python train.py --n_layer=10 --d_model=192 --n_head=12 --n_kv_head=12 --head_dim=32 --d_mlp=768 --vocab_size=5382 --activation="squared_relu" --norm="rmsnorm" --norm_place="pre" --norm_eps=1e-05 --positions="rope" --rope_base=1020.0 --rope_fraction=0.5 --qk_norm=true --attn_scale=0.306 --bias="qkv" --tie_embeddings=false --parallel_block=false --extras=["some layers without attention", "local attention windows", "shifted keys", "exclusive self-attention", "capped logits"] --init="uniform" --init_std_qkv=0.0275 --init_std_o=0.00435 --init_std_up=0.0275 --init_std_down=0.00308 --optimizer="adamw" --lr=0.00258 --beta1=0.9 --beta2=0.99 --weight_decay=0.077 --lr_head=0.00948 --warmup_steps=346 --schedule="wsd" --decay_fraction=0.607 --decay_shape="sqrt" --final_lr_fraction=0.0 --batch_tokens=16384 --seq_len=1024 --doc_mask=true --train_tokens=118600000 --steps=7239 --dataset="wikipedia_en"
Each number is 500 + 40 x the weight over its row's rms, rounded and kept within 0 to 999. Layers, rows and columns count from 0. Numbers have three digits each. The size before them is the row's rms in percent of the matrix's.

# layer 5 attention query, 384x192, rms 0.135, rows 357-383, columns 64-127
108:453512527494591518465458534538553539531503507489485435491428532580432441538532484405470442525454458503537599498484439490571440425446513494492483490413517562445458537512508570500499418485489473
105:508530570501475516459492422449521456510491429487455526524489451471525508483508564496466454506515453530428484577484552446494608468452503597509524532595495474503500521500450444456571593485501508
099:480452520498499527520444584483531553485519552493434448430539566516539479494528430457464489526512478512480495477461495545511436501500515478475452423421480568458516502483557503536460376503541493
098:504494456519438462553502457556426451438482516515486579569486431438449462437479525544530537476569530549471410505485508533440469517532456502436532545522491458507447471484522458491458475458452567
080:514486461497509469553492440481446540464498483431505508575526461504460534499494516502544531446485473528401390424457520554453569519487494476493446479556435546507481449445475527535471501480490571
082:466547547507502536519464533490464507463505464531498505520521464524457515492543505505486543545503433406462466479550514490451551472442518462497569452512530459534455554490462467529468448555497545
102:507510389534495526614553459505553442481530533501558458523533527477514510531521441540553468509543587549462457493484489466552382534549536422448505548545469491484523453496525490531504507417516478
101:507500487481508462531559494474498491495489553534591523505530533439543527494461571567465576472460472524488444533509475523471553518560544520539478446502507465581461443488449448516504532537485513
119:476522520470478468520533453542477463498519463537558596558458433482480597457500560528470534542512554495437453528527545476511541434455440536472594538525475452536446519558464498475499603556487518
088:511507478473540493532547534520494556470503555520558505497512570452533525466508453491489594489511503491564484431534459536495499551561494443468490447443525536489526478512496502516474422567507502
114:478490511450521503523491465461513457487523469512425433480529545545531469503515497446422452456448470568477564543438482518580432415471534524477476497478449574490464485515465482555545484380508462
102:585413505517457465489477529527540519485457536485500480506552470380545495544506406532433534459578573499489454440507567531510459551504506476522504424465480536527479453488518493534477498457542481
112:555465486490472492467509436465494476474516432523542562559448450481542526508462478567543521459537471523406480537478459532464610494527529553500482508541514433559379472400514530525545547462515496
091:566454492495444518502462516478540565424454489462540508486499439399580525554478400537482553524551522483495494481518561559452486536464489519521456452499503524471520460455561529556524557507505476
106:522499457514559525448488512462505531548494512457508438509463502561459452486534514415540445473424484460490526534435444466549489510529511513436479490453499501502457551502525539525512439481494549
086:427546492504566532476490468470506510556503511492519468505414527554470447483551521423532477502411476481548566566466392455544528485492514532442484529477549481514425536483490547574504479515461484
095:537471484522460482477474480500443517466463540503490463539553484505510553538519466541514597428605500428449516465502523513552483528525505404479519473569550488508599468494506456497552460479475481
081:441530493528549501466483488479501501550533530483468449468442583536488470462536541435515455503413522477562537547475401445540517503508512520439509543506502535505433565487462552525480445486513470
110:474541473544540580523494448496520447529529494474567497523425520510486445479566481483530520429493500473484515510511486468516515469506459563432488512442533440509505537499514534537520531533499525
093:483471511557498480444476465455499567500446526462482468436435455528513429509515531443484475531415434490562508529517446512539514529502537486497512467426491505493510515527543590532501459474485521
108:462515493548404510478530495480468497505486505525572534581476484501463552493471488542557509487535473438501421522501497494515557498551545496473564460583484405482539497480488542463503491558511502
089:409541518449595447509505504482459511453467566508491444460562488552471493518484558452522512540451466537577572548524487555531463470494536503489479526500464520543505545488483471506519366530540559
089:455540510508518521539482443456520495462497495573506483482398488496538478435547492462508493528462476577511536562466441492488493415442543557470493526465552503514415521498486563525498563535484445
096:459513450507405530476533480545469477514505431417530530532498528453440539504487509493491489509510503461461464488565562491494452487466487536546596505565432448518476496544494525478565494503504547
101:478494485497422541516438471464515447493518384487546557529474483463512522425537501518502507476476492506348469522446497500439504479511503587522526495505433420493468446464476487513544560471563511
096:486470514614511460518524564560550523467556528507495531494549508512506493529461537531483439537483544476591503505553552596417504522510481473516474493433451484501495502518527481483463455528596541
096:558515571460506550504447568474465485464450510554507463479507514555541461446517472465468459470477453538507517518443437470526463490528537491488423450505549548439524492529494516492517485526507431